config.toml
num_key_value_heads = 5
hidden_act = "tanh_gelu"
rope_fraction = 1.0
tie_word_embeddings = false
init_std_qkv = 0.0375
lr_mult_qkv = 0.7
lr_head = 0.0063
max_grad_norm = 0.5
doc_mask = true
max_steps = 16385
Each number is 128 + 32 x the weight over its row's rms, rounded and kept within 0 to 255. Layers, rows and columns count from 0. The size above them is the row's rms in percent of the matrix's.

# layer 17 MLP down (transposed), 640x160, rms 0.112, rows 160-181, columns 0-159
size [ 92  89 103  96  93 103 100 112  99 114  98 105  96 100 104  90 101  93  91  87 103  95]
[[128  70 132 168  66 138 106 138 113 142 151 174 146 150 119  91 187 184 100 134 119  72 176 162 166  80  79  96 122  71 173  93 160  95  69 151  92  76 139 104 121 140 174 118 163 121 136 106  86 155  74 106  83 135  79 138 152 172 116 148 147 135  97 148 144  89 122  94 117 177 122 101 137  89 102 150 117  55 216 117 140 106 113 122 104 186 162 128 148 103 128 123 109 123 135 143 129 110 109 144 111 126 113  97 100  97 125 179 126  93 130  87  86  53 151 158 151 126 135 123 154 126 148 157 106 114  95 127 173 138 100 119 148 157 120 168 121  76 152 103 144 187 126 108 130  74  50 155 127 120 110 175 134 115 117  98 130  64  49 131]
 [131  88  91 111  58 170 128 109 101 102 160  89 158 153 169 139  84 124 149 184 137 153 106 116 137 116 140 133 177 135 131 130 138  95 137 179  99 127  64 108 104 100 134 128 160 139 107 120  97  76  76 107 122 145 182 108 126 115 125  91 122 108 129 138 218 185 140 102 148 112 133 145 159  99  70 104 150 145 136 178  96 134  69 175 162  32 148 129 141 176 148 172 159 148  92 127 146 110  85 224 145 161 145 142  56 176 111 105 144 124 152 123 114  95 102 142  84 108 158 149 175 117 146 144 125  98 131 152 182  92 121  81 124 102 155 119 139 110 101 112 140 121 117 121 202 118 159 135 111 101 129  93 133 209 162 149 129 162 182 122]
 [206 152  93 153 108 124 155 129 154 150 111 138  54 140  95 136 129 154 151 147 147  86 143 130 162  71 131  90 153 146 144 122 198 122 104  81 115 156 216 155 113 126 121 136 176 104 134  91 149 109 147 169 147  83 151 114  97 162 140  94 152  89 136 182 139 105 119 165 173 132 118 115 137 123 149 220 110 117 112 138 111 111 189  91 188 177 138  86  67 117 125 118 143 106 127 150 143 102 123 121 160 122 158 157 148 139 108 187  59 119 185  82 132 138 108 206 158 152 126  72 102 172 177 160 140 100 136 190 145 181 149 160 102 169  66 137 116 127 157 102  92 130 109 142  65  84 143 125 176 121 121 125 114 120  92 133 109 116 139 115]
 [ 95 144 109 158 130 102  78  90  97 149  44  89 159 162 148 121 171 136 122 157 127 151 102 149 194 154 152 162 171 131 163 165 178 138  87 117 120 182 110 148 143 183 131 105  97 152 135 137 153 134 131 124 115 135  79 138  95 129  95  63 145 143 113 126 144 116 147 150 164  97 142  86 135 180  83 181  99 146 141 155 150 156 151 102 128  73 103 156 131 163 177 110 150  83 130  13 109 124 184 137 147  79  87 100  74 148 109 133 150  95 104 115 138 180 118 128  91 101 131 160 119 117 168 191 198 121 123 148 132 200  91 150  90 133 103 110 159 120 159 114 169 181 153 140 193 148 153 128 111 145 133 108 137 166 147 156 129 114 163 185]
 [190  90 122 124 131  78 117 178 130 151  75 143 142 103  76  93 110 118 167  97 152  83  90 105 139 116 155  85 115 135 155 122 155 103 129  97 150 174  58 129  96 128 170 117 185 118 120 116 157 161 123 123  83 120 100 158 174 124 170 120 138 183  96  95  94 155 123 146  93 145 148 168 170 173 109 140 133 103 102 146 110 147  94 157 140 186  56 117  83 140 116 112 141 118  90 135 175 141  56 134 125  88 113 108 135 123 159 105 173 100 185 160 125 149  73  94  95  87 109 130 147 160  63 136  83  68 142 188 136 150 103  67 127 151 108 112 101  84 136 153 135 119 205 145 130 140 122  64 120 112  32 157 113 156 141 142 106 142 158 138]
 [126 119 146 147 129 146  94 113 106  49 140 123  83 127 101  89 157  99  88 116 145  66 126 165 147  65 124  89 121 119 146 162  84 123  98 128 140 109 123 120 103 110 152  82 174 128  92 149 228 115 128 211 108 115  50 182 213 159 140 146 139 100 106  77  98 132 116 162 121 152 137 102 152 118 172 109 122 128 157 107  96 152 174  95 147 163 132 130 147 101  97 101 135 152 129 125 110 142 103  79  64 154 185 111  91  69  87  83 107  90 160 127 117 131 102 138 115 106 137 189 209 139 121 104 123 134  97 143 125 104 129 116 174  99 114 102 145 168 107 104 141 127  75 166 105  88 184  73  70 108 153 108 116 105 118 125 168 144 150 113]
 [141 147  61 118 152 148 116 128 126 142  75 152 163 137 173 109 148 148 108  46 143 131 114 153 149 126 130 142  91  79 122 103  89  56 110 131 101 125 146 165 130 185 102 106 159  55 103 169 130  94 120  72 109 139 124 125 133 138 117 103 132 132 112  55 116  73  74 152  95  85  59 140 105 100 129  96  47 118  83 125 148  93 180 144  96 181 191 111 133 192  80 126 175 110 110  97 112 112 154 157 162 128 142 116  81 155 143 137 136  84 160 105 123  98 166 140  80  98 153  89 167 130 140 129 185 144 146 145 161 152 114 168 133 111 111 163 158  49 109 130 114 145 135 128  89 181 106 178 110 151 171 178 109 150 145 130 114 156 121 168]
 [101 117 163 119 136  93 128  58 158 104 100 118 131  86 107 126 112 153 165 149 147 203 111  87  99 172 166 123 169 103  95 110 108 158 168 157 108 121 113 101  82 154 142 102 155 141 115 162  93 164 128 109 101 145 109  93 156 128 112 112 169 103  83 132 158  83 137 131 171 108 131 113 175 133 142 233 111  93 153  92 144 118  87 118  83 207 111 139  88  90 102 147  98 179  67 113 142  91 219 160 148 157 127 112 160 111 110 120 174 120 130 123  60 159 106 158 127 200 132 142 138  89 158 209 115 100 106 131 114 136 136  99 134 185  99 100 165 128 146 123 151 129 123 138 133  94 182  81  55  99 119 126 149 178  82 124 126 127 133 115]
 [146 187 196 143 156  78  87 106  80 133 127  67 108  89  54 117 163 126 138 127 137 157 161 162  69 136 133  96 178 189 150 120 160 121 127 114 110 120 145 102 145 147  75  99 135 130 103 138 190  98 109 150 116 118 113  96 145 105 138 125 169 126 148 115  97 168  95 139 143 157 107 102 169 183 154  56  93 108  94 138 114 149  95 106 127  84 129 193 147 164 109 132 155 104 116 119 173 153  80 191 105  98 129 132 188 161 166 152 162 184  99 158 118  96 147 106 119 144 172 109 154 133 181  62 108 148 150 144 103 194 134 172 159  91 119 163 134 222 135 124 110 108 143  86 110 114 123 115 125 144 215  94 110 103 140 144 148 135 121 140]
 [123 172  94 146 120  80 138 123 196 129 149 108 154 122 115  81 110 141 157  72 133 207 137 143 115  90 136 124 174 144  87 128 146  94  50 105  86 174 120 161 117 140 170 154 202 166 103 135 203 109  88 130  76 110  91 146 122 115 126 149 127 104  91 151 126 173 168 148 154 108  93 161 148  98 108 117 110 134 129 173  57 140 124 184  97 124 154 135 113 149 128 145 130 102 161  94 100  62 140 133  88  96 171 171 136 178 131 144 158 136  83 111 165 111  80  89 144  97 106 138 136 170 140 165 175 103  84 197 154 173 123 145 179 140  52 148 133  97  85 123 152 168 122 136 100 133 135 148 106 118 138  75 137 133 146 128 106 186 175 174]
 [ 84 127 140  59 110  99  89 184 164 133 144 181  29 148 152 134 147  75 140 111 103 168 117 110 137 137 122 108 151 138 163 122 112 130 114 147 201 111 120 140 100 147 162 153 108 142 131 161 109 145  66  82 206  97 208 130 113 186 126 129 112 158 125 145 176 151  76 157 165 129 217 160 151 140 152 149 177 131 148 109 169 134  94 164 111 134  68 200 109 105 158  85 116  82  65 130 121 162 129 136 107 132 105  91 134  90 148 103  76  95 177 129 129  96 130 190 128 178 108 121 140 123 134 123 112 106 123 158 171 143 127 114 117 104 120 100 154 160 131 175 117 134 127 135 130 148 126 174  77 153  86  93  96 153 114 123 123  71 112  84]
 [132 160 150  45 163 154 127 183 128  86 170 125 128  92 111 111 116 113 142  85 190 147 128 129  73 118  63  57 147  50 123 143 157 160 123 151 107 134 122 122 190 128 130 134 137 122 119 182 113 171 134 138 141  79 124  92 125 203 123 168 121 151 112 109 104 150 159 138  90  95 103 147 115 136 145 106 145 138 123  94  90  53 122 168 117 160 126 137 186 128 121 118 173 101  89 117  70  94 188 165 111 142 101 199 134 147  82 111 183 155 118  88 144 132 112  93 102 106  94 165 113 104 163 160 165  48 127 104 151 133 136 139 134 172  77 172  82 109  62 122 153 154 178 111 137 155 115 136 152  90 106 146 136 119  96 142 185  97 153 122]
 [188 134 104 128 232 115  89 160 150 121 109 154  89 134 157 103  91 133 162 120 144 111 103  84 144  66 139 145 158 150 104 100 138 106 143 130 144  98  90 139 162  99 135 141 175 110 115  77 131 139 161 135 153  74 151  82 153 134 150 107 176 183 106 137 122 159 114 125 125 112  89 119 128 142  90 168 140 105 171 105 140 114 105  93 136 122  83 167  87  97 126  80  92 150 133 141 104  91  60 123 150  89 133 179 143  79 132 164 178 166 113 148 140 103 199  91  70 107 149  71 158 117 104  83 147 106  97 133 177  99  85  55 163  95  74 129 154 157 140 158 117 145 122 151 128 122 163 144 130 117  23 102 138 102 158 143 142  97 190  92]
 [121 152 155 176 139  99  96 148 108 157  86 162 103 149 131  75 162 155 102  93 156 161 155  90 115 111 127 105 108 135 126 144 148 119 152 125 136  93 161  93 158 106 168 123  62 130 147 157 157 224 146 138 135 188 128  93 115 172 136 180  94  92 126 109 160 103  87 151 104 109 124 164  95 132 131 148 107  84 182  97  70 125 126 179 106 127 150 126 131 126 139 122 184 134 176  65 152 148 185  54  92 137  63 139 154  87  98  87 131 142 160 121 122 105 154 127 160 117 126 145 160 131  99 173 126 179 123 153 180  78 100 101 184 114 138 139 160 142 144 107 187 184 215 101 119  95 133 133 102 138  75 156 126 146 144 108 148  49 102  97]
 [122  75 153  86  84 121 109 134 115  98  75 121  92 147 186 175 109 119 139  70 104 109 130 172  95 115 132 142 127 108 115 153 106 125  99 162 150 139 159 111 154  47 124  67  95  99 148 130  85  68 147 113 150 106 126 158 123  68 114  65 113 113 178 139 114 112 112  94 132  67 170 115 135 123 117 189 107 116  75  79 140 148 144 111 110 163 142 138 171 134 140 163 121  88 179 108 129 156  86 151 122  63 112 121 101 191 164 193 133  94 136  83 188 125 104 130  45 136 153 152  97  76 128 117 119 161 114 130 167 133 143  78 144 129 138 122 133 125 117 149  99  56 123 157 111  72 105 145 111 118 205 139 124 157 191 108  92 142 131 183]
 [105 118  90  99 158 135 165 145  71 124 130 132 138 135 169 131 154 145  70 151 109 163 110  93 108 147 162 115 103 113 150  95 100 159 118 125 111 174  91 144 134 163 127 114 106 141  98 128  76 149 114 140 159  88 192 143 131 161 158 147  72 162 136 127 150  98  97 104 130 138 163 140 141 149  82   0 146 117 138 133  84 102 165 118 130 116  37 193  89 148 193 141 135 162 108 163 121 193 155  55 103 142 138 177  94 136 149 116 127 119 127 142 123 123 129  90 121 176 132 101 126 227 125 184 136 126  90  81 152 136 124 155 150 117 115 154 162 118  73 103 126 171 159 106  91 152  95 152  87 131  39 134 144 133 138 133  90 156 128 137]
 [121 130  47 179 161 135  76 186 103 176 101 144 145 156 113 117 137  76 131 137 112  78 177 115 148 120 100 128 116 132  87 133 128  76 124 112 136 123 123 183  63 186 137 136 119  64 174 194 109 144 180 139  90 176  95 142 155 149 160  58 132 130 191 149 126 146 154 103 117 107 162 138 109 124 130 122  74 140 112 148 144 151  86 189 134  66 135 151  87 126 130 118 107 175 117 126 120 138  42  80 134 102  78 126 166 119 171 137 157  95 126  89 193 166  95  88 142 142 132 179 144 106 186 167 152 146  83 111 145 145 139 169 136 152 104 142 105  85 107 149 121 151 136 146 133 115 123 128 133  89 122  97 145 152 111 170 101  86 147 212]
 [194 154 130  75 120 151 113 130 120 113 144 152 123 100 141 121 124 120 101 124 165 130 140 137 124 178 147 166 205 133 131 114 130  85  98 150  91  90 113 179 127 134 140 136 129 189 129 105 117 130  88 125 111 110  83 160 104 102  83 151 169 116  75 119 133 102 137  66  98 125 173 146 113 129 159  70 128 148  77 141 136  90  87 167  46 100  98 103 122 115  88 130  79 136 156  90 133 149 143 151 185 104 144 171 124 142 157 149 169 114 150  91 155 140 118 169  77 194 111 135  91 101 150 127 188  65 185 121 162 104  67 122 122 228 139 173 132  85 157 142 174 163 112  76 183 124 119  75 115 164 103 127  92 136 109  82 126  91 131 167]
 [ 76 134  75 126  98 172 136 143  99  99 101 114  82 109 101 153  68 121  77 112 130  95 123  97 131 140 137 141 153 134 146  92 120 121 164 128  69 121 157 102 149 134 126 142 154 128 173 134 136  93 142 150 164 105 152 149 181 122 104 147 223 112 104 161 177 142 162  99 164  82 122  96 124 162 160 108 110 155 109 118 152 108 200  79  82 140 180 157  98 144 180 166 145 147 140 106 119 131 103 161  58 130 164 106 144  99  51 172 201 114 153 153  77 128 175 169 102 146  74 142 121 135 168 143 140   6 119 150 188 110 163  92 115 155 165 108 116  91 131 125 128 126 140 105 146 105  98 100 108 169 158  99 144 142  78 147 123 106 122 146]
 [111 119 139  90 124 124 108 121 120 114 123 137 124 124 168 102 111 156 122 134 124  98 148  90 121  89 137 119 118  92 145 153  98  96 138 101 103 113 112 134  92 107 129 150 180 105 128  66  77 130 125 176  75  84 119 127 103 137 123 141 108 156 115 129 155 173 139 181 108 124 102 163 168  97 151   0 117  83 141 154 146 127 132 110 116 125 103 172 143 128 123 116 119 140 137 153 122  79 112  78 189 158 132 164 121 124 134 189 123 139 180 134  89  65 128 134 106  84 131 182  94 183 138 164  93  92 153 143 141 148 123 120 134 136 152 118 195 129 128 109 136 125  97 136 117 127 106 136 125 113   0 131 124 111 112 118 133 224 129 149]
 [104 147 162 133  95 101 146  90 115 141  93 169 155 145  85  66  47 121 125 182 147 154 157 152 155 179 118 147  89  98 209  64 159  93 136 112 120 125 118 114 128 124 116 125 144 107 161  97 123  87 158 161 167 148 150 144 118 133 131 111 158 141  88 163  99  85 109 144 126 132 121 168 123 175  82 141 123 120 119 139 149 157  94 142 157 125 132 141 161 118 183 123  44 141 155  96 151 149 129  94 110 175 114 195 120 183 131 198 124 112 120  84  87 106  58  66 104  99 128 149  66 194 161 158  92  87 128  97 164 138 144 137  75 120 143 125 166 145 101 132  93 128 149 188  77 106 118 131 161 197 132  98  89 106 135 150 163 102  78 138]
 [149 102  79  82  63 140 125 157 125 131 149 158  60 141 108 101 159 139 128 121 139  92 103 148 155  65 160 170 153 119 147 172 122 117 135 117 169 143 141 167 145 104 140  92 149  98 101 200 168 120  68 110 181 135 192 147  88 164 138 153 122 101 185 142 128  93 124 146 171 154 118 167  98 107 106  83 160 129 173 169 125 140 101 103 130 129 110 180 185  96 116 129 138 153  90 145  91 202  38 205 136 159 135 148 133 143 136 103 209 101 129 117  89 105 120 119 128  72 126 102 103 143 175 131 146 157 124  85 121 169 117 117  72 127 171 143 156 152 151 110  72 116  97 150 151 106  83 144 132 116 107 209 154 159 105 130 135  93 160 120]]
# layer 17 MLP up, 640x160, rms 0.106, rows 161-181, columns 0-159
size [ 91 100  97  97  95 101 105 102 108  99 104  98  97 105  96 102  96  94  94  97  98]
[[129 141 136 139 129  78 112 128 123 152  93 150 166 131 100  92 164 184 111  95 115 164 103 137 106 129  90 172 136 138 134 146 181 114 156  97  74 107 146 113 108 107  93  64  78 115 161 124 125  76 108 105  88 163 124 167 158 110  97  89 140 115 114 119 154 148 171 173  92 146 143 141 133 133 141 168  64  91  72  38  90 159 136 141 135 149 124  72 105 106  70 119 129 123 138 104 147 114 141 121 205 133 113 110 104 207 198  90 156 105 112 193 173 167 123  84 122 136  84  72 150 139 109 161 110 138  92  94 142 108 160 144 166 164 143  92 162 142 144 209 145 187 113 113 107 121  79 132 137  81 116 145 186 138 133 152 144 147 145 188]
 [111 131 149 153 171 131 137 176  61  80 116 109  91 150 126 162 139 135 103  89 116 164 126 124  84 108  99 130 116  99 141 182  86 123 145 180 104 158 115 162 194 157 134 152  70 145 149 173  91 112 113 145 153 110 145 193 139 109 151 150 147 125  60 143 167 119 101 156 139 120  77 128 101 127 168 142 136 178 130 107 112  70  89 157  78 114 131 139  82  93 189 121 122 144  51  88  88 164 140  71 112  81 186 133 108 153 147 107 200 152 108 131 158 156  84 173  95 173  95 106 140 149 135 118 123 160 141 138 111  67 136 101 198 123 132 129 188 116 127 117 166 119 173 164 162 177 153 135 125  80 156 143 193 150  92 102 101 146  97 153]
 [138 139 114 161 106 190 143 143 149  71 138 164 119  97 158 160 150 116 137 102 101 118  48 133 156 144 106  88 110 102 140 163 100 102 113 122  95 126 124 139 137 154 133 112 147 104 146 136  81 106  83 124 132 135 151 130 108 148  86 131  77 167  98 110 140 154 136 147  98 131 121 121  68  74 148 138 105 129  74  93  96 100 183 143 122 189 122  95 164 124  49 135  73 152 187 117 160 155 142  90 146 191 222  88 143 157 208 191 180 150 103  90 141 128 123  94 155 126 161 141  75 121  94 156 104 142 143 133  94  79 167 173 138  88  64 143 137  90 108 126 159  93 137 143 150 102 167 194 125 174 105 113 148 118 180 169 129  85 117 126]
 [133  55 135 112  74 172 142 112 149  64 102 137  73 164  85 197 150 120 128 133  76 110 144 156 131 145 142 158 128 104  78 177 134 139 117 147 134 104 116 120 179 144  88  99 132 175 113 135  91  86 141 167 135 145 148  67 116 199 108  82 130 106 158  82 135 107 165  98 126 138 142 113 201 110 180 143 105 199 127  90 163 166 167 108 168 136  94 164 132 164 135 125 112 116 118 103 127  97 131 164  80 146 120 169 129 109 151 152  61 128 150  71 214 116 139 142 141 137 119 141 120 144 103  96 127 155 122 141 106 207  96 118 121 144  90 135 170 123 142 129 147 152  86 106 151 139 152 219 122 194 149 117 154  97 130  59 162  95 132 116]
 [134 142 113 139 164 179 192 174 104 114 158 105 141 111 111 170 186 171 143 156 180 123 144 149 142 147 152 137  89 156 147 127 161  89 101  91 165 116 122 106 121 140  78 131 152 149 174 128  72 101 169 128 134 181 175  88 164 154 124 104 126 121 119 159 130 127 157 137 122 197  91 125 117 158 167 155 185 129 121 109 155 106 153 126 151 178 147  99 149  88 161  97 142 115  83 114 119 113 200  97 163 167 186 145 178 161 145  90 140 122 121 156 113  96  97 118  91 169 140  67 178 111  84 103 158 117 139 121 192 172 132  66 151 133  95 167  20 128 177 131 129 137 104 151 168 151 146 199 120  99 154 130  97 142  96 142 169 139 168 161]
 [ 57 122 194 125 110 119  90  66 114  88 130  91 121 153 126 163 136 117 100 180 128 105 153  84 158 116 134 147 132 119  94  90 172 136 129 110 125  91  80 112 136  98 155 164  87 164 168 123  63 113 179  82 140 158  89 117 110 141 107 174 109 150 121 127 129  82 125 142 138 120  99 112  78 132 130 163 138 177 115 109 107 122 130 143 151 125 174 118 167  92 124  82  66  53  66  97 104 128 128 145 128 118 118 102 130 109 135 177  77  83 110 122 156 160 156 149 177 140 163 160 138 103  77  61 185 147  76 174 118 146 153  92 147  97 116 157 131  94 166 212 139 107 171 114 101 112 136 135 171 124 159  56 141 162  51 140 127 174 155 106]
 [120  54  84 204 127 124 104 112  84 112 149 152  91 158 109 131 173 137 185 113 109 145 139 110 138 126 105 141 134  73 143 172 104 174 119  72 136  93 162 103 123 128 103 173 173 157 113  48 100 151 117 122 108  82  68 151 114  75 139 124 137 115 126  97 156 156 105 103  93 219 134 134 110  86 160 147  72 163  98 107 121  79 180 101 177 148 168 110 141 167 169 139 145 131 127  79 142 169 166  97 180 161 127 141  69 129 105 136 123 131  78 141 177  97 191  61 162 152 122 164 147 125  61 162 125 145 143 148 111  85 145 114 129  70 122  93 104  96 165 151 156 139 178 156 148 104 108 132 124 141 146 108 112 177 133 144 150 115 164 136]
 [110  76  95 156 146 137 106 153 148  87 159 179 120 103  47 144 155 128 149  99  92  98 128 107 110 109  66 176 109 145 113 166 114  97 145 177 164 138 126 154 136 107 106 118 102 169 132 132  98 104 109 141 168 107 147 143 146 200 165 109 179 155 126 169 135 133 146 102 103 170 161 112 177 133 126 109 123 154  82 147 133 181 130 113 168 112 199 100 170 135  93  47  76 111 219  98 127 136  86  37 108  98 100 153 132 146 135 113 165  90 145 102 107  93 109  92 135 125 156 160 128 154 114  64 128 139  71 177 170 121  50  96 107 150 153 103 141 113 145 138 118 143 176 149 112 143 110 190 142 133 149 109 109 167 167  99 153 101 154 102]
 [133 170 100 111 115 138 121 188 112 135 134 136 140  73 136 173 116 124 111 131 154 169  95 100 183 193 104 101 130 127 124 154 136 155 124 163 160 198 141 115 137 141 129 130  82 134  74 141 113 182  91 123 159 148  98 206 157 154 200 153  99 100  96 161 145 136 103 109 136 125  89 136  92 100  98 166 149 155 115 177 139 134 115 103  94 140 180 132 163 121  72 103 128 172 163  77 107 154 140 129 100 126 180 153 189 131 164 154 103 181 120 114 112 166 139 165 168 175 143 142 110 150 107 108  83 108 127 113  98 118 163  88 143  74  93  94 134 144 135 118 194 211 190 114 116 189 194 161 168 122 151 145 205 122 128 111 164  95  99 133]
 [ 88  94 142 115 120 149 124 161 133 174 107 131 105 105 135 118 118 163 162 189 138 112 136 134 116 111  76 179 156 129  57 144 117 160 102 138 172 103 101  94  91 113 134 149 138 143 155 121 108 161 158 200 121 148 108  78 178  88 142  82 108 152  97 105 161  79 110 114 167 123 133 170  55 154 102 131 110 153  63 131 136 107 204 107 136 117 141 142 121 113 122 150 128 180 118 109 148 150 142  65 128 175 138 178 163 134 141 134 152 115 133 184 136 160 159 200 171 166 159 105 177 152 181 136  98 162 139 103  29 128  88 168 188  96 112  83 122 100 134 123 138 206 153 185 137 142  83  78 147 144 130 154  87 110 133 160 126 162 130 126]
 [144 139 116 144 152 162  72 101 157  65 155 155 116 104  34 119 150 127 123  71 159 111  72 166 188  94 132 155  93 133 133 153 131 147 131 120 123 167 141 186 174 191 148 138 113 132 176 170 107 159 135 106 151  69 180 139 133 140 150 134 134  47 155 122 144 130 167 188 157 119 162 188  90  95  85 152 104 121 108  80 122 127 159 115 165 180 129 129 115  97  85 128 126 118 153 143 106 113 125 135 139 139 149 116 101 154 155 121 146 184 123 113 140 137 116 104 137 120  77 139  99 154 135  96 100 215 157 170  92 114  84  53 157 113 157  78 193 113 100 179  94 122 202 156  79 136 144 109 128 103 124 159 153 163 152 152 115 110  94 143]
 [ 86 100 142 103 136 111 117 147 116  95 123 150 108 144  55 138 156 201  86  70 114 116 145 130 106 130 115  94 142  67 154 161 186  99  91  99 130 134  79 114  79 196 131 136 111 108 112  70  84  93 106  70 103 103 157 135 121 142 136 114 107 144  91 135 128 176 104 116 196 153 114 158 116  99 127 127  99 167  89 145  61  49 195 149  86  95 102 125 216 102 125 165 123 159 153 105 158 104 147 112 116  73 136 199 146 172 125 132 139 163 101 168 118 132  88 147 163 131 154 126 105 157 153 132 186 192 135 124 120 101 130 151 154 124 139 165 188 137  94 122 109 167 125 116  85 131 153 142  72 110 137 137 157  97  55 117 147 137 128 142]
 [199 105 114 134 109 139 131 124 141 171  93 161 120 105 124 212 124 167 132 120 122  75  69 120 148 202 149 146 136  52 136  81 121 113  83 122 125 146  97 145  80 173  80 163 147 176 131 139 102  96 161 148 164 137 105 123 174  65 171  83 183 102 113 141 124 119 167 104 169 118 135 155 151  49 104 161  99 190 100 150 172 127  90  72  99 174 141  75 154  45  99 139 148 125  93 215  98 143 137 148 165 153 143  98 144 152 119 150 156 111 144 105 133 167 141 150  88  69 171 133 130 164 137 131 168 158 167 120 113 166  98 145 122 133 117 125 121 129 136 107 116 145 107 162 147 112 100 119 173 182 135 112  98 148 142 124 120  89  90 135]
 [103 101  37 143 132 117  91 174 133  97  78 132 123 131  98 102 126 165 110 106 131 172 103 185 185 189 137 160  96 129 161 159 195 105 119 151 135 124 128 106 173 123 202 127  84 110 121 137 123 103 101 145 179 141  97 179 126 103 108 121 178 136 108 187 105 140  73 108 112 144 101 216 120 114 130 146 119 136 124 102 100 162 155 139 165 140 148 151 154 117 161  98 198 135 154 133  69 142 138  60 152 115 119  88 133 148 160 133 151 176 128 123 120 154 113 144 135 180 134 200 137 182 117 129 140 133 166 111 145  94 105 146 140 138 171  59 187 122 169 164 160 210 142 129 135 112 110  88 159 153 143  97 166 156 123  90 107  64 114 131]
 [111 147 131 123 184 115 106 160 131 132 110 138  91 137  62 119 127 113 124  94  80  79 129  93 184  96  87 103 133 113 179 129 135 118 180 125 122 152 147 135 102 167 192 169 202 153 132 134 145  76 144 130 129 126 148 172 118  88  64 143 150 189 121  81 113 125 160 179 139 180 109 142  56  86 149 122  81 156 117 125 115 107 136 126 154 164 127 147 131 117 104 151 129 136 243  80 108  31 121 158 158 110 130 130 159 155  89 162  91 137 129  81 204 161 142 154 149 109 132 138 111  96  92  89 109 144 137 157  81 127 108  95 142 146 123  97 157 107 121 203 109 113 129 145 120  52 129 161 158 140 174 115 132 144 103 112 171 105 115 151]
 [138  88 142 175  98  91 126 183  88 160 124 120  62 161  88 139 117  93 164  99 113 144 139 181  98  95 115 113 136 118 128 142 224 138 156 120 112  77 107 132  98 123 144 129 118 162 130 176 118 129 107  67 129  83 157 172 106 133 201  80 114 131 134 134 123 154  85 197 166 182 141 137 131  80  98 162 200 137 154 128 125  93 101 117 136 174 139 163 152 152 127 148 115 152 159 151 127 117 148 119 134 117 141 124 119 149 136 196 106 146 107 146 138 193 150  91 100 139 142 135 110 113 106 120 116 110 113 144  63 115 165  82 160 128 137 142 157 114 111 114 227 125 135 103 184  96 171 137 190 182 137 148 184  97 130  60 127 195  78 133]
 [165 134 128 163 156 143 128 145 156 114 200 215  75 147 119 150 133 133 155 121  90 126  94 144 182  79 126 149  57 142 144 127 100 184 171 147 158 119 154  83 127 137  47  69 133 100 142 178 137 149 125 173  67 159 203 153 112 145 164  96 144 124 123 150 124 173 133 133 155 106  68 134  74 149 106 149 118 157 122 141 104  85 149 138 189 141 162 126 103 127  86 172 138 105 162 105 142  64 129 110 143 109 155 104 128 152 120 128 104 160 136 197 137  87 159 121 106  92 113 143 144 129 128 119 128 146  76 148  89 137 127 143 121  58  76  88 141 151 159 143  83 102 115 153 151 125 149 201 202  81 144  82 187 134 152 120 133 153 110 131]
 [126 126 131 168  76  67 109 126 125 160 131 150 104 124  98 176 109 143 159 116 169 143 148 185 173 104 132 115 132 144  88 102 162 155 140 121 132 182 102 113 183 190 174 105 123 135 124 141 141 145 123 112  94  77 114 128  75  91 140 124 107 148 149 128 134  85 129 201 193 119 102 177 131 137 197 140 120 163 127 102  81  74 115 134 127 148 133 131 125 116  92 101 121 151 113 145 147 139 147  88 158 103 160 175 162 109 173  77 126 114 165 183 206 172  85 151 183 151 130 158 123  97  66  69 113 152 143 141 110 141  64 192 192  47 119 141  96  96 121 125 128 115 116 161  98  93 202 115 161  79 125 144 133 123 165 105 130 130 116 177]
 [ 75 170  95 177 155 139 185 170 170 136 171 129  86 174  63 193 135  99 142 153  99 197  89 120 161 119  90 158 107 136  98  53 106 145 138  78 130 137 152 119 185 174 122  81 139 141 130 153 143 145 172 163 145  90 138 126 119 130 118 108 155 156  98 141  87 165 131 105  76 156 115 151 118 144  77 111 136 125 115 100 136 129 192  96 137 113 106  75 163  66 136 185 151 149 134 139 106  98 129 105 105 146  66  88 114 123 150  81 141 155 182 136 156 128 151 147 102 128 117 149 155 188 135 108  85 183 126  98  89 125 115 111 172 192 103  72 120 113 106 108 118 143 120 178  73 186 180  95  82 106 115 153 148 119 107 152 122 103 144  75]
 [103 121 168 155 142 146  82 141 141 133 155 123  70  85 152 175 186 167 102  67  87  91 123  88 122  74  88 108  81 141  21 142 102 109 153 161  72 106  92 142 133 160 111  90 121 108  83 134  90 141 130 168 113 161 115 127 150 111 110 107 133 105 132 129 138 125 155 121 170 147 122  95 113  60 125 155 109 209 112 134 146  17 132 123 108 177  93 124 132 147 142 100  97 108 113 123  87 132 129 106 100  86 162 132 124 104 129 112 108 153 134 129 196 163 171 160 123 141 115  98 167 111 100 127 147 185 132 119 116 118 146 137 181 132  96 201 136 197 143 124 185 135 122 124 169 136 129 107 127  79 130 154 183 159  61 115 121  71 134 132]
 [110 136 135 180  89  60  98  92 159 111 111  74 135 139 114 129 166 183 154  98  71 164 148  72 102 113 130 148  85 126 149 147 179  84 170  90  89 205 154 144 114 120  94 144  72 105 146  68  91 185 113 162 104 177 161 128 201 144  60 103 147 104 132 195  96 132 174  99 110 115 136 126 194 133 124 141 155 110  43  79 134 165 188  76 110 126 111 146 162 141 142 108 105 127 113 107  90 129 169 136 130 143 154  96 134 154 112 151  94 147 102 162 125 122 138 112 134 129 147 160 113 137 119 115 110 139 138 100 120 149  94 192 157  56  91  94 136 157 147 154 190 143 103  61 106 127 159 106 110 151 156 151 116 130 146 137 105 129  88 107]]